From a checkpoint of a small transformer trained on Wikipedia: 9 layers, hashed n-gram embeddings.
Each number is 128 + 32 x the weight over its row's rms, rounded and kept within 0 to 255. Layers, rows and columns count from 0. The size above them is the row's rms in percent of the matrix's.

# layer 4 MLP up, 3072x768, rms 0.0207, rows 413-421, columns 0-191
size [ 94 100  93  95  98 103 102 101 100]
[[128 140  88 138 161 116  73 200 169 126 139 132 177  79 184 165 125 143 157 194 123 100  96 122 127 127 125 157 142  73  96 171 148  89  71 129 118  81 144  91 103 127 112 114 116  85 117 151 131 118 117 190 130 143 159 129 143 132  61 166 144 195 166 159 195 120 170 155 120 131 127 169 136 139 139 108  83 106  57 109  59  96 158 104 119 132 113 156  40 116  83 159 100 143 113  83 102  84 145 159  95 151  89 159  91 123 146 112 127 166  94 180 114  92 133 176 117  93  75  86  84 116  67 103 123 143  94 112 124 167  99 151 135 151 134 138  87  89 183 136 156 148 104 126 149  88 135  74 109 115 192 120 148 151 157 114 117 110 161 148  67 174 124  79 128 136 100 103 155 143 112 129 119 172 124 144 142 125  88 128  84 163 131 145 142 115 132  93 160  76 106 165]
 [161 108 124  87 134 161 164 107 155 108 155 149 125 151 169  72 140 121 130 104 130 116  88 132 106 180 146 125 181 196 198  91 143 127 146 109 197  95 136 124 131 132 113  94 135 145 174 150  69 148 103 153 106 143 128 108 158 118  63 157 152  94 141  96 132 175 117 150 119  63 119 122 101 135 142  99  95  68  85  76 101 134 155 106 119 166 123 146 119 147 109 129  76  96 105 160 131 126 113 137 140 176 125 118 163 120 106 137 126 181 106 192 125 147 154 107 153 108 132 104 104 152 157 163  53  93 113 122 111 123 113 107 128  61 123 118  88 136 136 143  74 166 104 106 107  83 131 113 104 108 111 106 115  48 174 154 101 146 166 108  61  95  96 172 157 136 116 168 152 137 129 119  59 142  92 116 108  99 157 102  84  93 140  92  76 140 122 104 115 185 113 137]
 [137 144 161  72  90  70 143 174 159  85 179 111  67  74 158 168 169 180 153 175 129 196 111 135 177 130 137  87 177  77 133  72 142 120 145 132 122 190 205 157 150  68  65 120 111 128 166 129  53 175 124 131 125 141 127 145 142  90 125  57 127 154 151 190 126  84 126 173 179 141 138 103 115 140 152 116  73 173  98 146 147 179 153 150 152 121 108  86 135 175 110 131 122 164 100 122 111 128 176 131 171 167 130 118 156 147  75 137  96 108 109 139 137 180 132 133 113 154 184 113 166 169 121 142 152  84 171  82 152  52 129 169 108 177 171 140 122  71 115 131 106 218 105 158 103 172 177 141 138 120 156 129 112 128 144  69 166  91  96 141  92  76 101  82  97 162 120 122 180 124 162 155  88 139 172 164 135 103 173 111 110 163 157 135 114 151 115 155 121 169 121 202]
 [ 94 154 129 112  93 167  92 118 109  81 105 112 126 128 135 110 106 157 128 162 117 121 167 133 124  99 139  85  83 105 120  95  84 129  81 206 132  97 120 138 133  88  92 113 112 100 127 157 131 107 203 144 107 191 204 151 169  94 116 119 104 214  93 184 145 149  94 124 146 112 130 210  63 144 162 110  86 157 132 151 151 103 150 174 122 147 157  69  86 109  74 158 136 166 133 160  90 129 199 133 182 147  92 115 151 133 144 169 103 233 129 157 150 155 135 128  92  96 121  77  84 144 139 115 124 173 158 123 142 146 178 142 111 122 132  94 144 138 104 169 129 118  99 161  89  97  89 112 132  94 136 143 106 165 102 126 111 154 133 133 119 141 116 145 124 100 146 121 138 109 142 134 111 145 108 100  59 149 135 171 100  97 175 164 140  95 135 125 131 180 117 170]
 [150 124 163 117 180 136 125 175 151 141 112  94 157  98 133 143 131 135 121 194 112 130 124 153 205 117 135 101  71  73 117 108 112  67 140 132 157  82 156 134 122 127 181  74 122 113 110 124 104 133 111 144 126 184 154 165 103 131 112 160  87 146 108  90 129 148 157 113 106 146 140  89 174 149 117 116  89 137 135  97 107 150  89 145 165 165  62  83 150 151  96 108 156 105 118  89 147 154 126 122 141 158 148 119 149  92  67 149 162  84 134 140  66 148 176 125 210  93  59 169  97 119 137  89 154 144 134  82 108 142 102 117 101 137 155 120  37  94  84 115  90 166  61 121 161 116 124  80 166  90 170 125 154 123  69 119  98 173 133 113 114 123 106 175 165 101 123 114 199 129 116 118 101 165 106 181 138 138 158 130 137 130  69 167 109 108  95 115 100 182 153 122]
 [145  87 120 105 107 133 149 139  76 127 108 118 124  75 111  66 111 116 106 143 143  93 113  83 117  74 130 135  99 149 155 146 149 155 107  79 184 118 106 156  88 103 128 159 153 134 107  74 177  87 128 137 139 167 116 152  70  94 159 166 144 155 116 122  76 117 151 146 160  64  96 152 145  82 137 125 179  65 115 179 118  71 103  59 103 155 186 120 117 161 161 103 164 108  46 128 101 138  76  92 119 124 124  78  84 156  72 124  94 127 158 170 163 124 150 145 130 130  89 113 124 120  83  97 123 131 134 147 121 163 124 114 127 174 161 131 118 104 114 150 125 184 123  92 103 165 104  95 108 116 182 126 115 145  33 144 140 167  85 176 119 117 163  73 155 100 167  81 148 106 139 230 134 145  60 155 163 140 135 106  91 100 108  91 115 157  73 155  78  99 148 120]
 [236  81  61 113  63 173 127 114  69 143 194  94 125 103 112 139 150  71 174 153 164 140 134 145 155 163 127 175 135 121  83 116 155 124 157 121 145  84 129 175 144 139 111  52 124 142 167 134 135 111 160 125 167 124 130  64 149 123 152  82 152 179 148 110 167 131 142 155 157 129 141 177 115 117 175  73  42 116 141  90 130 162 137  82 171 175  86 137 157 135 115 124 148 143 115 145 219 137 122 128 153 125 137 145 158 106 109 103 145 200 118 179  97 101  94 169 146 121 103  66 157 149  86 171 131 129 100 172 127  86 121 101 164 211  75 149 103 108 201 127 160  98  79 154 159 107 168  71 129 135 239 105  84 100  85 117 154 144 196 119 105 139 172 119  90  92 152 209 134 150 155 167 162 157 150 120 115 145 145 137  90  94 100 155 114 212 132 125  97 167 151 139]
 [119 104 172 109  81 178 131 102  70 122 123 121 113 146 165 120 100 125 108 134 151 204 105 114 133 170 113 108 142 166 177 114 110 131 148  54 159  58  55 197  95 136 161 159 165 152 198 118 134 176 162 143 157 170 126 153 113 112 136  97  64 139 140 170 154 112  74  61 199  87 131  87 154 131 137  89 107 123 181  93 116 133 134 118 104 122 102  85 159 150 117 144  87  94 155 169 188 168 199 168 160  90 146 180 109 132 137 140 166 165 193 158 122 143 175 155 170 114  74 150 101 186  81 122 160 116 142 137 174 121 121 138 114 164 144  57 149 125  86 118 141 142 139 157  54 128 130 158 161 110 143 133  82 177 101  74 122 156 193 120  77 118  82 137 110 153 176  95 109 142 116 169 107 150 146 128 105 105 119 134  53 134 119 120 100 136 179 100 102 111 140 154]
 [ 94 139 143 135  81  91 119 161 188 149 118 129 174  93 200 145 100 163 157  95 154 134 105  90  97 172 112 150 128  83 116  92 123 125 112 199 157  73 135 157 121 131 137 163 132 100 105 130 122 157 106 137 113 151 112 137 178 171 113 146 143 186 127 127 132 135 116 146 154 147 103 133 124 125 170 162 124 164 107 128 120  70 162  94 139  91  48 108 142 147 136 139  81 153 162 153 138 118 179 144 148 149 129 133  62 109 174 142  58 101 109 150 102 179 164 125 138  98 150  74 167 161  86 158  85 120  67 135  92 149 115  96  83 149 147  94  62 135 142 119  77  90  99 139  88  95  97 176 159  61 151 101  67 141  78 104 118  98 160 133 102 232  78 123 147  93 153 125  97 176 132 162 106 171 112 141 162 166  64 154 156 128  64 102 138 143 115 115 111 117 134 174]]
# layer 4 MLP down (transposed), 3072x768, rms 0.0169, rows 413-420, columns 0-191
size [ 98  97  93  94  98 104  99  98]
[[121 167 149 145 146 134 105  93 101 146 131 140 133 129 172  96 179 151 118 116 182  59 132 122 137 200 156  80 104 169  83 119 159  88 101 108 148 120 153 133 132 125 119  98 124 120 153 129 151 144 150 133 132 154 139 125 189 157  46 137  70  85 139  99 149 179 122 132 105 127  92  96 189 168 108 151 113 129 113 144  96 166  84  65 145  85 110 133 102 182 105 204 100 150  63  78 151 111 102 153 177 151 190 112 123 119 102 115 125 140 138 133 150 124 183  93 125 109 133 142 103 110  88  58 131  93 101 127  98 141 165 137  79 158 131 156 139  71 150 146 129 105 152 159 156 158 150 109 104 170  93 132 120 142 178  98 213 125  88 104 172 119 117  95 134 138 135 149 165 101 119 167  97 147 100  98 153 120 144  91 113  75 136 118  94  42 183 144 160 130  65 132]
 [ 85 119 144 109 151 155 157 100 130 130 177 171 101 152  83 114 122 156 186 117 110 111 122  89 137 128  61 174 163 192 171 173 155 137 166 133 138 123 147  85 208 211 112 142  98 137 107 168 102 127 147 145 120 114 117  56 134 179 116 162 144 119  91 166  86  86 113 111 105 122  74 200  97 100  99 132 144 143 160  91 152  79 130 101  43 175 116 138 124 133  55 123 109 169  80  81  97 115  94 141 181 139 101 129 141 124 125 128 111 124 107  74  72 103  79 164 134 129 137 120 103 134 110 105 148 131 148 171  95 147  88 156 117 158 176 145 108 119 136 147 134 101 139  84 172 111 105 141 136 146 100 152  76 140 104 105 147  73  92 164 151 126 121 120 150 106 110 188 141 134  89  66 127  86 129 147 134 116 109  92 130 135 110  80 121 196 113 208  97 145  91 156]
 [182 175 174  94 128 144 146 154 145 115  96 145 113 110 148 149 145 145 129  99 130 134  66 157 195 129 104 125  50  71 151 117 138 219 123 114  77 106 148 115 145 116 155 141 169 113 129 118 157 155 166  63 165  80 162  60 116 139 126 160 184 156  84 122 124  97 105 173 100 173 162 107 153 106 139 172 120 157  92 150 151  79 114 138 104 184 108 124 165  50 139 159 134 125 127 124 124 152 133 143 128 112 113 112 125 151  81 109 114 129 125 147 138 189  91 105 107 120 142 159 143 137  65  97 151 130 167 173 143  96  89 110 117 150  97 138 122 170 176 160 111 149 119 149 159 130 192  85 106  94 103 160  85 162  81 154 140  70 138 193  80  82 138 153 127 146 100  63 110 132 135 117 114 147 109 159 135  92 105  95  60 134 150 140 116 160 160 160  99 127 136 133]
 [128 135 163  99 132 120 164 120 164 145 141 108 175 168 118 119 150 150 159 148 144 126 113  65  78 125 139 114 176 127 140 139 145 141 146 135 105 138 127 144  41 139  77 125  49  81 110 210 134  84 118 101 120 147 145 155 163 133 135  85  72 114  81 188 140 134 142  90  91 101 191 116 139  97  97  94 131 129  82 140 141 118 129 174 128 139 157 161 125 110 100 131 114  66  98 130 126 135 110 151 135  68 150 143 125  99 126 181 132 196 132 134 142 107 128  70 149  66  96  83  73  79 132 172 145 183 112 115 111 134  74  82 144 137 117 108 150 108  89 199 169 121 140  74  89 185  58  76 143 119 111 170 135 157 120  93 160  71 105 113 128 133  95  99 142 131 159  64 148  93 114 113 104 133 141  87  97 147 167  99 114 114 140  83 123  98  88 125  86 117 191 127]
 [135 149 121 117 174 187  63 155 129 160 145 127 121 121 136 157 123  91 117 191 114 103 140 140 146 139  84 129 116 127 125 133 157 101 108 131 127  68 114 156 129 161 107 143 176 125  69 103 145 142 160 108 146 147  87 113 120 151 100 152 108 115  86 175 152 127 101 169 218 110  97 135 154 146 124 148  82 122 135 169 129 138 105 149 136  95 150 115 168 126 119 141 154 109 148 116 139 180  92 159 100 136 104 186 142 117  51 134 141  80 161 127 128 128 143  57  73 106 124 195 148 143 118 126 166 114 163 105 146 167 114 130 163 141  63 143 144 121 138  79 143 193  86 102 103  94 169  71 173 119  54 107  97 123 116 162 126 116 144 106 129 154 169 153 163  94 132 128 146 142  74 164  64 164 172 107 146 145 105 159 178 211 105 168 158 170 129 123  93 153 100  86]
 [131  98 187 135 121 120 122  85 109 110  91 123 192 119  79 127 136  95 109 141  91 122 130 119  82  70 174 145 147 128 121 164  94 149 126 109  48  69 111 166 126 147 155 130 142 131 140 105 170 129 140 124 155 132 104  75 113  77 152 142 146  99 166 124 143 119 101  99 157 170 160 135 200 128 125 110  63 154 117 107  91 181 119  74 222  96 146  72 108 158 170 137 149 160 124 110 111 133  63 124 127 119 125 178 145  51 106 116 111 106 119 101 178 146  83 107 135 160 162 149 117 102 165 139 142 146 144 164  62  73 130  87 112 152 109 152  81 129  95 137 135 109  76  83 148 120 121 110 105 140 197  73  99 161 150  90 144 138 170 143 137 136 133 136  90  87 165 137 110  88  62 161 105 153 109 172 131  68 138  90  68 153  72  55 133 148 117  99 117  93 144 123]
 [130 103 158  78 110 158  89 122  86 170 142 105 135 135 138 139  62 116 101 159  96  74 120 132 143 109  83 186 107  95  88 108 153 139 126 104 104 152 152 148  34 175  87 144 133 123 169 140 156 142 114 149 199 153 175  95 127 130 120 149 147  79 110 106 123 120 134 126 138 131 156 100 150 141 151 125  83 146 128  87 130 104 145 132 162 183 126 107 125  65 173 155 106 159 129 165 145  86 104  98 130 103 140 120 134 187 130  76  70 160 154 102 116 116 144  88 128 163 144  62 124 111  45 105 149 139 162 163 114 180 152 131 159  69 128 101 151 177 168  82 196 130 143 104 127  83 102 100 139 109 112 115 161 105 100 174 111 138 112  85 183  82 115  96  75 119  97 173 104 164 146 132 147 160 145  81 120 164 117 140  85  45 153  97  85 129 129 106 140 139  98 151]
 [143 118 138 151 156 135  97 116 141 163  98 156 137  84 137 146 108 135 171 110 105 171  38 157 144  91 141 134 106 144 129 128 146 107 118 140 137 199 109 149  74 109 144 138 123  67 117 144 135 118 127  60 154 109 145 174 113 155 147 104 100  85 131 126 126  85 177 133  65  89 106 146 155  80 130 151 145 123 147 132 120 137 129  84 161 168 103 174 133 134 110 106 120 144  63 128 183 124 162 117 110 141  66  83 158 138 145 123 117  87 109 153 159 111  81  43 124 127 197  80 157 122  79  77  84 152 179 124 130 137 112 164  76 124  84 139 183  92 107 148 122 137 122  70 105 142 141 145 183 154 101 113 110 148 138 178 134 138 114  92 166 116 186 160 126 174  96  97 112 123 144 180 169 125  26 128 164 190 144 109  64 128  62 115 148 123 142 151 117 128 121 158]]